{"vocab_size": 8192, "norm": "rmsnorm", "rope_theta": 10000.0, "rope_fraction": 1.0, "extras": ["value embeddings", "hashed n-gram embeddings"], "init_std_up": 0.0311, "init_std_down": 0.0, "optimizer": "muon", "lr_mult_o": 1.5, "lr_head": 0.0105, "final_lr_fraction": 0.05, "train_tokens": 141000000}
Each number is 128 + 32 x the weight over its row's rms, rounded and kept within 0 to 255. Layers, rows and columns count from 0. Numbers have three digits each. The size before them is the row's rms in percent of the matrix's.

# layer 8 attention query, 256x128, rms 0.0877, rows 109-217, columns 0-127
100:171182104124065130105182154192116073161068098104154100144101093116131128137129098127181163119127172107114149123113133157151164105091097084160075214077143188116132115116095138128083094134152194110131119110174060162099109126153128121167126056099121070106161169107076118087127140109158109122121167133093156108105144159084150112123108133175151158128123156121102102134186113151150074092172
113:155174084100105110120169073115076179107105126121118162068123113146110166102168133116092181130069118112178163151167142101114125116161125166178118145101099167150121083146096137139118084117143113135100113170094067152115146147151152087102177188093121170148153136133135121129148134158128102140056101138063040072187108146136097119145115145082143087135152160164036153118162126158121141160173
102:104171125132200169066116129177139157101138139118119100147136121165138150130126108129086121156174102139148114116117053092158176136102062059168065144130137062122165142154069198096142119095141097178116151129179149098119078115109124106089167125136052180131097128126170101190127094146105119105115129081171094181110141073131116134100114093085100105120137145166122094138096105133186139096132
108:109112112162150151119133091159161133187166159175127202053160149154110132210141074106098075096154153137127150117129146171124187129106159116090097122131080065122189108132145066115073154116126145174090132109101104139157133154118084113139144127081167087102152101154076168178113112136112156126200125115166115158146070101131140127097140152150131091133119121202171152115097112069093107148143
094:148118176113109083079074090163115105147094125143061107064076091122112080105127105150136174110156110139162125142131119130167146121081148180139104179136101130169126130191144110117086098171155145102151086110094127134099083189103124165132127074083173142171120144119152173166100099083099119146171135108111111144112134108135087116127183139144115107052135195168147107127161071133137025104134
118:134141174094156073149108158143099145131165167142091107146133146126191115168101092106118086183124128114171156139173120083167130115123111066146126140054113053180160156158177094131172170143099099115140153118113199109098153133150103165115109152166078141132105116051129172185102147194138167124145152077113123138121121133049138133062129095099146115153087128144163119147096152098102148084161
103:178189111134153156148137117120086131096106081133104158116084078027078166088127117132133134069168129152196128140109136085153156096141138170132141115125161114140123129150146167126142110157124066155186090180132114160183144087128151159164150149159127140160192162115156126112114112106097110122145115167136188088145177170092086150161165123113127106154174154117126168084138049089139116129049
102:103077130151093067169093110161134087118155172126115154120155096097092092088102165179173129088142087087169123153136144082120088136145052113140131129155158131170075164123092143131107116228134140120134166121171088121148175115094147158159142130171093180168121127113079132091109137048178095120144059106092178141138086126139155134117077154146132104120092148145119161105163124099197141150128
101:154073172175150178127131116118103083126156128133172100126138136105157096100134085115139105156165130072202146126116159107129160126129066089111221110149146129121060155149133124179117113084137075083181167130089131157145164137182122088137048160093129151105132143057108144164138155121151157149088152137106097192125132132093132115072133100121096165133089138154130089191137086109164133076159
100:142150131154126170133163058105156145091086149096096168121116129098119132091172135124092104139050117133103140151077130102115137152142086143143155072099163137092175094155158099154176131086103105139116108064095131237153140160071099095073138158125128093125104128112131129151151130143107120152096045119105087092185177098130131126143213099096091122130219139134109169137133104114116118124123
107:137191210164130102184122094084080084157124070135146132116104109088146196124106126119125149145094121116061155118100121113177052112167149197137146137125119093126163134113116134079112153125131084149115110168068172083143145121127075118154127138108123135116199089168078107103088098148076126059154160151137181097127112136126155108167112161109189117127164130131118087107100125086100104141069
107:117109119119142062095138152111092117142186132134138093105137059112152098142185132066139145125138194159118165111149157134082083132095105110099115088113182065114127134121147155052158099112191151156117115082183104129133124098104134067177097110176178191094138179119126129151142081174106111168114082121122199159151169107114153101106113092107129129107118123083092131139127131167147186071167
115:141112170104154124062144124128150119158092152082050118133124121103143111079110089114137148077167088179113113178112126115082120122132083059145120124145140143156129077136152115136166121177115098130149083194134104221126174123054125120125133127166175098088151126186102126123150156106144120123155112068108155120123113151205142159150143089146160111118153052111080096079089122195100104141116
108:120097120105132192157113077111130173098157115150105089188132107128161099120125110062121182191170104063123100133093120118144167147142130073165154146158139097147075148168153108104142058162158056134156111091127087138161164103133154156132133161172066112162098117119135197179078151118106125093145148084099086099182168115134143112185120157087106117136136109153051117145117153160156137116166
110:135126090145145119121117054146053193107118151133123068069149155114131049149186154102189155140185123117140192116113124147125160096140135077157156153085094122080115091118148132112103123062165113120119131103105116088105120075213083139078107133131092135148093125152138132100115180125126203070167164103142111129140077153109142112161124126146135124105133149134093141124060100113163156074143
110:136078074121184097161183104152109163099111137167144154170156182203175098146100156147126142097176139082182123119103173120136136103161114155109101165115130126070135122157120109146144142142106134098103087122119135098171101117172080132163075129118145083150147152109194154126121136180099189119091104093094143093120131094140085141110173103147079171059147113145091131091108116187095080174200
098:122181156108113129142087154136152138123102117156155120066163150172188130053119157121153145099141121087131068158123134127140173135176130129130115090115125153133140175139144199129069133123107116026168124155134159211100087101132122092153122105141121082125133132098152146126089127111115113166171117117163123095140133204173134121160070117137136144140147176103225219145107101165118113141148
101:139145133119129159149145167205158138152142159102110099190125129119196116139117177170072120147126102201117094170160193144099106112106167077091123166143181117183125124147123153130116166145089132081162223121171111111112150146130136118116077163143068133092127105096128126144123147146102107135138135142107175169148085126123151105154069192116101130145114145143069118182154114106177113090212
111:180120187074173129086141137117130127111128120087204151109144122107101115160177149131110115183081110164101171117102143187105144135173137131148147081173088132098115129128099096123109141139154149129157157114123207088057097096110133131168146152114072144117149122164151163111117147118162137100125166110168083083087134096139105122167152124094141049124078065060137106110085053119152101169086
088:165139110129083098155168103094120116193107166111103124128136157117113144125094088175135141189099048091125147106100086128137102154098158174118109156153240213146090133116153129134109106126149126114129184100114146090157120157169105136106082184140128146085125123201097098149112153159083129118116144167166099151129151121135097140107147117121153204204130126110147062147131130103191137100166
101:161096107186126137136059149120158108096104077162156119110162145140115129101132133102134144121106142140195091159155134131124091155141073061129137124088121150173062103101125121153229086139096134140101119174175159103064085139168094061077143078097090143135106166104172062170131104109169132094158125101105115168173111150132100122127109161104098125108146093144101127098167098143077093075114
076:075087087133128083125118124159160102101113119110134136136116193106083104191150155143135102095104145163081153070191167117126136152146129154142172132086106146113133135055114163214053127089145139075089115150140110148085084098088176154193143148066167136156117074161170160090153133076131126097123121159096099082122151134150080091142142080086119132152127120113154134134083113141133163147080
092:143136134177114140098084174128174076172157056111176157106133093124126111131127161129093121138180110144105150170111154131172138155104140055167089114151119157135129127050128069137158110166113167142052151198139137129135135080070116111118144091138103075101092176121134132101125159121128125188165146086124146122141111161112101127168069092138079112107172086084131101148077132138039135095138
089:182157199055135080118168211109058144155149118086136133179132120121132193108165152100142098128119098120161153084110128111122129131079118190085155143074109105057109152140163147099090125103162097116111115159137097176082114123103104163187139155145197145104147123105157154133167180108088150107127147085144109110095117121114132114114086129110074136132169110110078130086097118118159182172084
085:161139177139076109110110151099183136129165150114161133091140119116067167162118147081152156146173151115190166134178113067132146092123098095052070113123106098152080123125149178115158086194124101087114086199116155176089082144145147117133101123173122168138142146091108111124141150055117150185182136101126136134057115155112118125148088122072071124115142126136102150150139109141163132080079
091:130153094103113133133111153079106063098085098092128074115081137099142134100163159161164142070129237193147125170103117099102091142057141162174147127132148122090148075153130122197177196122124134081101108080150184130102135113137140115127165150157158108120138160108149092080118134098108162092104146140139131048128165108140158141182124126175129147117105168131136089140147184166092124150159
095:099178147094110095057191133135177087121096093102165105139101200145128177114099081071141090122198079175073099152111163149139132116116113105154085154170095109184189165129105101147100100129110140169107122127136101111138174115114166072138097119158149158128163141167153092113150202100153130147143138106068172100126126095137103147123137083108142136090119161174052157116122083150116112104096
096:163098179142161110122130156145195114191135143124061154167088146160188094156130137151123122129163144121120148143135086165161089184111120123091167156134090140193095128160133169186096145102113123179186124131105193108150164127105173119166122118103117140116146142103108091132179132059133114163102119127086128166119145121131074176086142099115077125109117136068141158153142123041082136164207
089:134132115114140111107171099064092140161109165153079187140102149098236132101177166128098163134137127074152176127136092122140097116087128166147135122116106135054199177129128140195125126165148064182155063111079132158166158124149157153150099159176143139123121136099090156117167134171133144105133142123135154110132109133112116183129133114159085085150123128145102134043128191128143127155068
095:141151099112119095228125153108129122192132105151113198147117132157136185139064128148086125130105089159124141104087127142116062143110201156151091087138108133167131153157150160175153079119106126093107153160173148166151136109186172123142117154169165165139136129177124089097181115124115117124091104081144061154132146165120120166065165116138125124123119131091152149121161200099079169187166
101:186059148140117147088144171098128122123126166131138126106137123153134141132104112141144126162143168141150079111165120124062154145129181134130215160172144138082145121124120053109125121120094092125093110095094152135190127139091137102170142080067161135110119166109169150071112098077145124110097120074082148055153192120189107107206154140103105124168145144145111156103123142151116116206076
099:089126109102034116113154099084095128181094098110112142166052120130141107131106127069122110136103125142121135114101128222108100108080112172146161223172109088068146148166120126116063188109184165094153109147101116134134132112098148122113134148145155092114131080141109172132094101172126121154108153059098140097148088084185157102084172116128165104108088107162153111138086129133132140112119
100:095105152149144136115128114069069152138077090145094117121127150130126162062075129180107117140116085185212099151166080102074162103134091140086144092117143111173141115121146121173125119149142083128089110116164114196176119153067181086100080161135127101157142102075145108098103163130128155089112130148150163129155109125161172106172117120122091143216151149125081155081160164117117178171106
115:061083138113184165154113089180148095135136106100134176150182160102197095122099187098128129124185137159137150178116125131119148129081138124102179142101147093131137111126135129172125140120120073128083140050121142110102096128124125119152080082152110156162137147155175161142115133132157155133167121183193192124204122121132126090168143120147072088094136135114200136164123062141141110191079
105:161097134140085156072102132142131113116099127136092142141112137111166123118123114151137163084090169095087147176108152152128155108133193122120127155124147144147102164095146152089055064136099168168064130052090134063080101121151082124178178084096102180189090156217133124071145131149066115166178128126136127075158179140096098138145112135127121137154148123083147135114132141110096097171102
109:068112110077143107146134118177103120077093157111149147098182071128145102131114145156129094120187087095138136199123175084104133165147102062124097111138143126177074221084121156147169146148075103151151150118150104150127118113167119124088098100140089061183104139096169157083074173082145122136159141117124138175126145144137120130170119140171111132194111122101121138114186164181163108091151
122:120105108115143141178190171183102182104201124092166118141125123125163069147209112139136151111068146045094135099162119148128114131150090124148154151117166112157129154131138106149127132128110140144146137084124148110139178149134095101088084152118182118165103135133192165140114106187152081163079160103171185126060116188125098111134198141096132121098159119093110115087117073075100126102103
107:067126062121095131155144125062139057148120172179138103079152143145132142053089129165111148118128158155122117105081142105117130109174153077128170134111162153107163116116067111147105124126187142107099205162168092124132188125109145122075103112106106150130107157109111093093136140177131131124079136060127101157095102181135188120118125130103092205136076150135116070121182186144132130147135
118:157174158212125134114120142115180130112139134134130123072078161155098160110121131145111183130164139084159186077156133090154097125092149141158109063109180111163109134102096131150175125130085070101102168153112099182123139078149164102104132100105127148157140119133123041144113177057142152202137120082185122128161121131137118132208066130135123111119124109141163110145124186131118087131067
112:144090092167152131096075110120086091176113131110060101045116128153188177145094106129152128080124148053186143219096119149170066099085109108101168100124095141161155107091133138096148132165175130153130139124118120178135153116118162147145106113165210151135112142125143114084084158122117114108145106121134157086131150127098115111114103159090159103161159128069177123154085135166151055137112
107:073108105075107109161166179142153076149139154115082171131164082183096164146132164094094121111096124142127155122143192077073143104151144114157077135111082135112141121154115066139140131076094120176122152127202102169111173143175135024134124135097149123117108124117120138092140128115115169104142088078141089143064170184146118148109158120096110115083083110140099101186138116140163182157155
106:164117157115088205128105124070134175117080125141203064111131112068132144101163168098123127120141148171178081145149149121136195191098092108116090185137120158124141144161151194184119144154143123134136135128106154150096153072129122105086111144109117129100120151120145075142095120069141118075092148179171164147081095103141095091110111169129084132110128133123105191137166146145148113039167
112:144058140133074148108117082116108102057178099108153112146102126135145152081146139133151163101144210159104086177082166116097159138156175158053170141170101119159096180143105111139140119112130172108132051153121182126143111162072137135137176120138166146107165195114166121101163060113143119153094081084094104144095182135097099173150097133168142108139091129137153132164177126136099122144126
108:081128179159192121106188136093057157087078102127175167088150137131135119104147119153111134189143108134073115104181128141130186104115127120128094123134057135083066138123127108124103123119172134168201140142177118176198121141075154142121105052133046157095142186159104179112145097145192112129144134131125161119146118093168108132140094099123130135144147145125162161152155126130099153182152
116:151098169107125125108175084126105166126154154153141169125144148140126161167174144143165078141151081132097131167086131072099074124114081111131122107168195121120185109068111115121056072197129116058118132154146105141136097084184099160132118095128118085113123190116153094133144075113169128126132101094178069083111160138080070188104103190149139138133087154143096150156107095141125118103103
105:136083145131157173162119102137124097134153102154136210125121174120109149093118130166191127075120112125148121235169098094071103141081191126104140145092141135149117103151170089074100144115119051123086119108110094135111089139174119177160141151170053119091175123103124155144142137113118127107160123107098135077101115158134125121115044133175144080141115154102136183163110196149141106148111
109:157086143100215127120162106104160115158118169095142178121123122142156159134119159125091056113224053130131137193166118116109093171120156134169139120147096133139154081194098150142167138122096121138070094072106148042131138156149100130117140111134078093124151145135154111145124135170157128047159153121119097133143141116141092132126137111125183140158144155119119173079105108135046115180150
112:129147112107162189121088093161090156089140165116117145084085160119103155089145073161177178083126155171091115133099153126172154112090163090148128114114144168143151139138148136152112176119130157080095161134109150163161135141164103132187146136154196080101148104201118089114135114112104120131127134107142111047106127094054164135216132133178159147085112148124121092092039119135122096155093
108:185125147110127167146112157175124093159119175115091144130140085167094161161118117134147109093193097102109177215107159054119110143121087146131109136129134129077136054066099097053145132112147090093165149149148128102127152105151117102128153108043117094166168149109144144065102175120173121142078133176145159190092149137150124112111146177094102080113127151101102142160156143109155123129068
108:158151101137103089106114165156156080137104078121120163123028127088143154130053140096124125139117151169127158164086113140152081079115141131160135099138184125189099092140115146120089039183129144122081129141123092121154212151120144156128121114096167153158177141150081116089143140121133096150111154151113143150101156066046111155113162114113173131139161095087186154093105123089140098145088
104:106085139158143117113108138044129172162110118136110090133109162176115216157116099114065151102082112105150085093092087129124157190126155169134126185106109174142090151123125127175142128195149177100035126123161152167167150153114127119112145084145151163094133142141075076126152142129068099109116112139116062079145082146104068106099150119072129144160154123093146129095131145166150092133155
080:195216107169124094146091195125105085089106144100122163117139185141220183119122149099184172196156056128153164126099159155118145157073137142210092090101140073094131117128126091081085083109081124088115125094122148097147136159130124145133124157120154118080109136155133104139135130150117148105080185182119124129137160124118150114101140155159120094118100104131072118083091150123134146121138
086:132132089060075077138172089072177123158115141070132131095078100112135122090120153141136155095175146078198110132134105144156171116140127151104093161071137096152111197136111197181137083141086127113162143171142120095116073139117119131109190082089137169150152098166123127130135124078081113170173094115130141055130101165093119123134122071116115152147169146078202169139123123138117124124143
087:083115125126156126127119112198141106091142153116106071092150129129139122109116148123161152119070150104126073148112145079079056175138181186141128125169170148128191137117179153137130103111183141140190156112087096178106139153160147174090122132102176136139119145135153159119109094112173146084086110111132104140157169154114153113131213079112180159154053127118130120174163118149217104165115
082:118115042142069083104095214165144146130157098116124148179161152119120128138146135162055096142176100098156109123098143104143119143144163114094150137134092120133106111121106210149066129182118109101108091122196096093112132162120165122134117139085108144101075091117131128124164159142090125141157124071162158180184081111102105079140074180130118192123185074163179124113153120141110133124137
081:133083145100094086211057124118102105100145114179087087109159061090148185104199136151127129179124182137144141140139076128133124165123185110116185156146114117108165118130177166121131178127119167162155136156064130166152135111127115100165225140132132156121135170090115129122090142133179179138119154168108096139076136094129141137055084126132178110131093103118098142116130159069133142156137
085:147065117090112084178159175103068098083140136108076168137113142062164192147082147135185115108076146158145105165138152139073091167108151122170214103108058095151097119136125187197101130083134170159099134135143127168177119151068166139125170162150117099121156137117127146102124124104120154142109125155128089125171135074140164132090118128138148141175142130131126128135200177164098123158135
090:099123157153139083090175135068175128193118065195151124123131143179075162124123172183067125162100167103115097154129136092139116138098161165148149153140096078132126064139077107151127120128108146164108110050147171081099150077123161116134093114172138099117105089162150163105113096094131145135129169132075086116088176110164090129120088156166101143121061160140132124123166171161110079094110
093:128134094128087088166152134070059169140106078129147098122132081087135167142044181121096091170102116173175156118138105160131130133109098105159196142092139134109120141096124132122127131126076158116140138123149123168094136086112141106085144143131110169067104123067123154191147097135173146089103128151043072155132126062142155131176097173142104147176134136170074067097164147154105164115137
090:035086146136184166107152085115124095116147172122108121174130097220144109130109114167090122106171089125082151132107128078110121097177125093084086117187132157126150181103086070095107071106130121118147137123157075143108114126109120148139152124079136176117103093100152123117134153178110109053162096111123195136114115111141116176113136155145140082191194150146085091139091105155175131108129
078:093093136044124153127095124183151107122142151073143126170129093147148117111074122122149134092095128106120104145078099158145149091116122123097100205152111176104138184103169163063120068091139111150107191140135076135112084140116094138130164187188075168080131118155110106134131090127118101120140070130153104119144168199139121145081187107085155123140190092096089103128115181097134115120168
091:099126135186211126089107107178135162073161128144121045170134080186122150150140099193066106119115127072125099140107138165121146153172115098114146082176125129167099116120144169106139138061164180134169152099137121097126132176147121143141111126135126107185093058118148131096049149108169086114164109171098159175133107105079156114095099111119151133138101111129143111110127048094154137131157
118:174153145163141141142180145120127098114128132098120165055135071142154126132131169119146120168173110127086122098091143078108110132170147093086144134163137106089196161122116085147087142181139071092184165124137122121189124161134092195104134100114164187117139177194161165158171089109151125150162114121121144102096212126135150127169162144072098153126107135090172130108083095172130117184081
112:078109135129082130147130125168160114124132119127128125110126146096137155142142149118157105140098148118165127075160093169148086144146149092184148167141104120152102129110052164142137178105226161119089136126130127106163181090150176152172049125155079052071101093148073158180092127141131131123121143151098110111153091121213139126115191099115112098101078128163164087126075118140151086126078
098:098126173118106190111060094130116141084155131109101096118217103149135096180104112178122143126152108144106092154161095100114153148160127122159121097173075154158114108125144119062144123175127130120180114122086146132163155123086036170114174141111131134143111101139148173153095103137120078148176105110114094091100147082064140098093112148089193109142194107116073095124078142117146143191096
103:141177145133086166052142130101165118121137099061117124158152159152147146158170134084166093163128129112145221142112142117083112158074098118135093114135176141130119130108145112114132133121092155093160118142090078094093193102142077100126108128134051144104198099126165117134075174129139172099100135123138148153105110113085119091080119105162099097106138063090054139160089103063176145100141
098:138088127124187186120123163129124138077155149116171162149159130170107068168138058130174152149097135094110131125095097116107110112176102093148126161120098101115060158182118162166090097111106118120111168061107130122149115157126146111127117126090143140152115152166148192124149108135141057101170121116067151184139208106146093046079107176125131184111115174144145108129140138086181152179118
101:124138086151063079131113181175080133125179098149182114153101105126108184157101185141147111121145129161099151108114191132112208146107119146107090094117090144109087090124138129128124074055131102139157074195129194149114144177158086090096134115082169108145158087174143113121100144128142128168110094146166144105102094158100156124118118137121093189080113071130154190162098115083148140099145
102:088141136128101163089054100112151185148086154119107136152096138145167102097128154084179099135099173147076092114117135122166138046116143115115062185066136098141116159160097081119098136127162149085134097131120120141145141090086172169127128152152065119066104153130089140094075120100128084159162160063142124119189157128110153150157142122145119081162117182125161157154132169179187151079119
107:131186190199180175136123116142131191113101159093169098090078108170089147142132141178121090108055065078105113146123104116166105144094115204134163133080094120184093145162111087153153138070136098107147129149134136133157170134053097106113134124156088121114118116157170101097091096110075101107119126142177100102119134092109131132161145177180120180171150160090100123107139138144132126168089
096:120130095130101152039146132152091136165084117104105132127144150118212154147089165064136148068159073151094154139122134071106067151154098082205109141103162109121114119103158161050133118128144134092101088139152158137151114116141116117101104129162121130092011073115164101105126126131116198089140153129148164106145102129147125088115087123131174172140159151124100174152158143149092130162147
097:147137141188074147118072148092121124080121088155095113109103125132178101126108165067171122148149138114162156141157129157118108117167146121075124152093096079122203139157159113128167121177127189102089129163129127104124116108131136162104165120183053107124151208129155149172159171159117121120129140095109139186092115140145107115088121131141092165143058199157139181166097099123121088058071
116:135091063079156089141109134196120165135139082113093144133153137088128085187083121038137136097110104157091175133148112149163165146171081095134117150151135124104087141137123100108140142111129150117108186130116110068152201113124150074152111195089099168172082109178104166095095166142097141086106155121170121171161072094153146136121128142114177113151074115174123078095137119124117069106132
114:115128172140131070115138139095157094087029111116165137135103180118094192089189148126134160158157075190163188121190104103132110191110150143116125077167122188125105095128156125102179105130089142091105086117110131159118097102155124134154163102087178148134135105153116141113139116136158098111141129119103106120097112070191140126102041106154151148121103102128090144088129090131163107206147
102:110103144105149101101130122193136155112138127144194114126128207205102124096159025152132138139126156137141132130097142151100116130147159175129102074134069072140133134153115079104136214145115158180122136083148110126134052127126150181148122187122111133082138160107128176136141172115096092177103084073114167111151113118133134190136099085097146073114125156093149096110127137113076163096125
110:167141155117199155135145083136124208116081116146090136137118147157129144139068140141092183136138175149119145177190156166162154131103112140081122122153138104196082152154098125118082108073130118147125176123168151140079079097088087071096108138120097200132117113142143075106062121129109129167123171077152113068112038147143141126119133132174154085147122159128089134137107077169103149131111
102:158102137121106220089153102087101141090097075114152083101122116150096173140097112130149092069142134138142145176128157159137173108114136186129104143144148125109128062113143136162110141098149138135160150023079137139124150139175176072131098130137167073098188149088098073129099146094170135154042107118141108099103199116130136138066137133158130139151139144145130153175153108110168154109177
113:081111139146124122139098143121140114158164127131122129095131085124122077162123159134131074158196169075175141104133169059123170152171146117116134137084153055147133206146073164107133183145096120122117138131144178151091062080109121132077097128179088113084089124062150150188104107130124143110168170125146140138079129162092084138120122115140103116150069165079172172085162180122112142091144
117:053106182155116110138162109155179118138124105172149148109131113161134116120142101121041073137160207133105135089176135139082179141077121135095168158134105166159176133110152105149095131169148159086107120070142191131094080133129177159119128099176138129091141149097088159053135119117153117196144119148166131097162125132066160110146092136112167104094115173137120122148177155063123142175147
121:146131126155104154117104134160127155192130162149134177119140132100126118141142089111174063116165182154123148114145136126158152106061085054090063109064156116063196149129107176183141121144150109159102104152138089089144115146149142107157079115119053136077138154068059126092182149123109155134153158167109140181125106135135139151103097067140113178115088085142129125127193119147098146100149
096:164186165153098135137122122176136136162207160159153081182154118114112123131115116114114119111210105146112153133079150102098136079118137189118055105148160115167145103102076100144178134146142143166143155145161116131136150144116107124202123160123136100094165136065144135125149139150186094038109150085133166151127155143124169137139149082036113141118139073194153148151149155132169123082143
097:044203091167134124158116125144179152091122129142087115150126113045157159138128160123138148156128160102205186134120167135134143136142106107151104159091177129128124086158115164133099132106137090133166127138129094155154191080140099076136156126099123104199141167167135113108157090110181130217118120128119082110098104183094139161183150151111146107114145066122130101135057087119117132181110
116:147187120128183062096123162127133116060119128123117132080098138114103122166084153107100121157117183153148161172114105173152158130124073142123116079099095164119067063064154141056141132145197090145158117139150117135105126093096167102107134136115131147084086135073099166201120135126134138187108114147107080136099108062147149133112149175135137178119187100194150122143131147116067137126089
076:096133141116081153101178100120189130089060090106125150142162154121075115151083186092115136146131123134127146137079114140162111078147139148095136072165068201158112112085114160091158071150167190168182164090070136135146125135122153156128130171132108136105093149116140124105155166145145135169146155123133139105174084121148097127134193123118155132098141195232150124173103121178140143087144
075:124115104103132148130107101087118188107131158182155138094131147066200127114119096088153128069122236119114154108176152129143067145118092086112144140163125103137122088159138148161139100069072062087053138107149136152180183123074111095118115108132174131142150181126167133162113115114168109109096139120192167155130095129113090137106120099121135141101132124173087089109167161095130188103103
072:152078125134181087099153128155122111099083092076105099140057181092188121121200120138118101164167136173125074118126142149138127150122143068146169142101129123107125135140152101148136140105137132079109080118193109104099121132168098130150147156133153100208163103121151153077122131087182094166122126122104074081102201089129109131117077133160109112152093145099138177096128187118063129204126
083:139166101129152143105116154096067112105111111101092124128118110142127189115098095139129151120210118067182105193107142092117129150113109111163059100094112151156087127175161103165083145190169132044151104139146077125210114181172119148109110147114140121125125122159095188109126186075120154162170132132106108139143089096139170094139112173161149163093136104156114116194160139144126098150075
082:139142166061072121092173116121131151177134135139099176171102125118174123154072089084100112107127113164086115101161162088148131119122133084154112160124135127175127083138099141087160105107133104133073082095133170113115149108159088183180108100203121179123146120138086111090169120226134130161135118083130109148070127134146097109133158077106123138085114109164079120101100163184135187188163
090:079132138137074168142147152110106141140083124187119175095088107104151120150103036078138189073151183091173138135128163113154166145113150084102105132121210180183077156138095130070090103142137124096162076113145119161103099118141150117155070067181115136143143133146126140116159168142109129125105141102135181135092094123057120130112101162151087102111169145154104102119130122200097145108097
102:184105136092146113144096130112068098063139123083131126119108133138118173159209119173165139119135169091169108116130087135110164195084150152148195132088136135116128105119155142164167151128079178117139123088137165088165100128155175120122120163115106066172094152080140164137110125106129146127134152172132077130123168100104124116099037078126139136130190094024131082123131150099103130173117
108:114150145136125138049171134182184123117142138182175087154139064182143129110178105080149096167106140087089100102102136077128122111136087117097079092135140130108102108151100164105090157141170136130136068169135057142122100154120141170146089116152106119101167124172152118115093146124085083189127121102125110126080131125104098144085142107155157104108125093160066128078079099112163203047122
095:178100066133123066155144153113121129178137115140085143166139114079120108090106162140114104085105136103130111073119117141131212115089119108140117142150055125100195123133161160164121101156184169136062103138072153141174149148080157191142130139152108148152164164102081134086142147044133043134131075136135123135178131142126122123140105104134075150123104104082138135121138184116135186170162
117:156087160089195083139182097105095097108157154146121124189110167103117125136168167157117178140140125096161152141098092100091150148111149095196154110093098141140116097132153144130130143156109117151099048127099165104179111146161158158188138155163132089147090123085140138118206135129098129138167145182117112168133087071107113095098107100210089121141129087114096100096133196120115161183071
105:186052122140162071168159157108120123131111148096078206176117197067130129124124125136118158121135138125152131168122083137079086132137118135098158149109070132131152086150213123129137144173084125147119109111119144097160093113125142110110146153130177064149092215125174141130106188136126128144143115119113096110144131083134066112065110102141145119100135180146149171164146167043109134162146
094:171125095161135131127166141141141059117168129144131144135155118147126115131055139175109161099165152117095097102089179152115107156147083108079099083157140186138140140090124084145109106189147121157179141159102092153143143117065079109148174148075173114089121183168153109101087147113123119163153121161115161052182169165142139114146100111066168152134116112113118157121148147152102110179233
102:135153075114156095143165178075184079172134155149108170114101103188142103135148108143151151084197112160123092155081106141107083146094119107118165092164183104148145157109102068103104190164125114108105109124168115151176121126092097190122135149144204111117070122108152117105121134152127158121152115059119184086142146130114111174160093134156139126134080182147203178105138123143087160172137
101:161073140159104124166109118076064100146093148174108149112102127112132199132136122155115153085096125101214136138106086072090080084147145133100143106081133109127174095129165101103152144201146146086090080148115138132102092116098191113133145160148104169154113087145125132137227117137069114122135113109150062149147120102132145082091076123135076143138101154175162117086162177152131090133109
100:145133134100146167136125092105161143120137130146181186099225134173131116163135117078172129124120094118070116237138092065121139154148171180110138085132109124158161063183153132138152147129114106155137139108110173168146114092125115109080105114062120132097088149139170139110163112085176134102110112117118142176096124169115076100120173090081108082079093138145092190149122125084102145147144
091:125088096106121073129130169132135176160083114092094135143137082138122109148091154100137120097085119136100151157118124078110112110141072117170126143118083129176082139135149174111159052108150154097191138115124099126104124092064163133101172092109095166180098121067073110080104148125120147162105174070157105181122128140094151171098106142158131076147161109079100114190145138124174165035153
110:151151194139204073079105106190148128100084109132142153177135090124204181141133175099128089112218151125110151154125126125132130133171115159100129152121140128192098181136136178130138099147174105116164113127153100108126084163177087121156108164134137114105152120106151142077071110069116121147134111168111163147077154153066157143068165157199194136140126118103115110120123112092100143142115
101:145125168085094169164086109114173105107105111081087143143093153111139125130110183134132126103082123145089123164147138139141094106151087122118105082099119116095150104041221118106112162092142113209151191110145121125106189127167101098129171087138069168103109156080116096156062160111150099136166170157156144149155153153120080134107117120068124135148156189159079116129164096119169159097161
102:099121129107115058115146093156134083130089114187100156081125088107182133140144196096199149181151139109102128129146151121155135126182089179152049113088185140099115119073131122067119164108188072180115113117149108131159121073154167114125100080105086124151103143091126139086149105166102125093124135097132197184132140129129108095160156138137106105084121086173078102111111146146129165074117
088:125127141179054093119095096107104113122110135122132139140128151171097127164106093168106137138079033069126107129112089122147086093148124152184165152109146163089157148137159093097104131049108096176084129154130146156079093142124104133111120038173147131093112113134122197144169127096180156098175127111161165120069163087093136091133108121138208189112152104149145084110107138150138116121109
081:140149162082165077087111118179115152137110186137052126081133108118163116173082151094110136135082128119142140130181084112127182096120093163138122136128136131123143103135151101129107146111062201128105134119151147080113101183155133155116161190140129117145086156116158095079212080162149092123108174104081081075174131174131091113070124134146167140161083195130113088091152157150132151156107
100:164078134106183140115099186165141145137135144113133138143164137207141123131124144126162167157114114107143148146155146125090107145122118081175185126115117129174089117118155113132069169125118121075156114144094185149073103074174139028163176153106116119132152115132188134140088093136129077085099109073154142088123126114115134140126093115097149071186099152104145225147162116130092135184179
096:117096138149096075163110089118172094078147112125169140076098110098165109178117177067142111189126131120124153097152108192154167161138116117078164124114109161095183101141126141139093079100155173175106156070099194126151144129126148177056176133124127195140155137167107146180106138104209096090173132166131133107129144132100130118135085115155111129139053151104098142138134126096126098140191
093:163148113089057125117121156121106101171093100115094162083125142095133131179107105125099170177109100145133221100167161104119175108108125143082074093120134081101127131080108131147108098149130122166123118136086177055108126149116138123135158128112107190125126113151090167068187086161139122082166121126135148173119146123122109186093101164176038133100086123097141084115196092111119136173154
090:146047106191159102116128112084171172164094058098090175115094121106160064083084102137198122153113124142186100109186132106147141113118135132139115211136154079156120179124121116096141107127115089058114173074177148161132112109150140133131143112095165103083165082061147168069134151087131097121148128129152176105167127141136068084121123142125144123164127124140141119164150130166164122121144
088:154092124188160093118134119100121079123095151120170159119093128144063147126110154151133102148131103093135092128148091129083089189068103183121121161144110038089124121130207083120095108117103127131127132144114172149127121135136063114126167189129117137130135135196148180133077067093115114087141063163073161126131123131174087181140117088136135126088167140103181133124059163122171162104141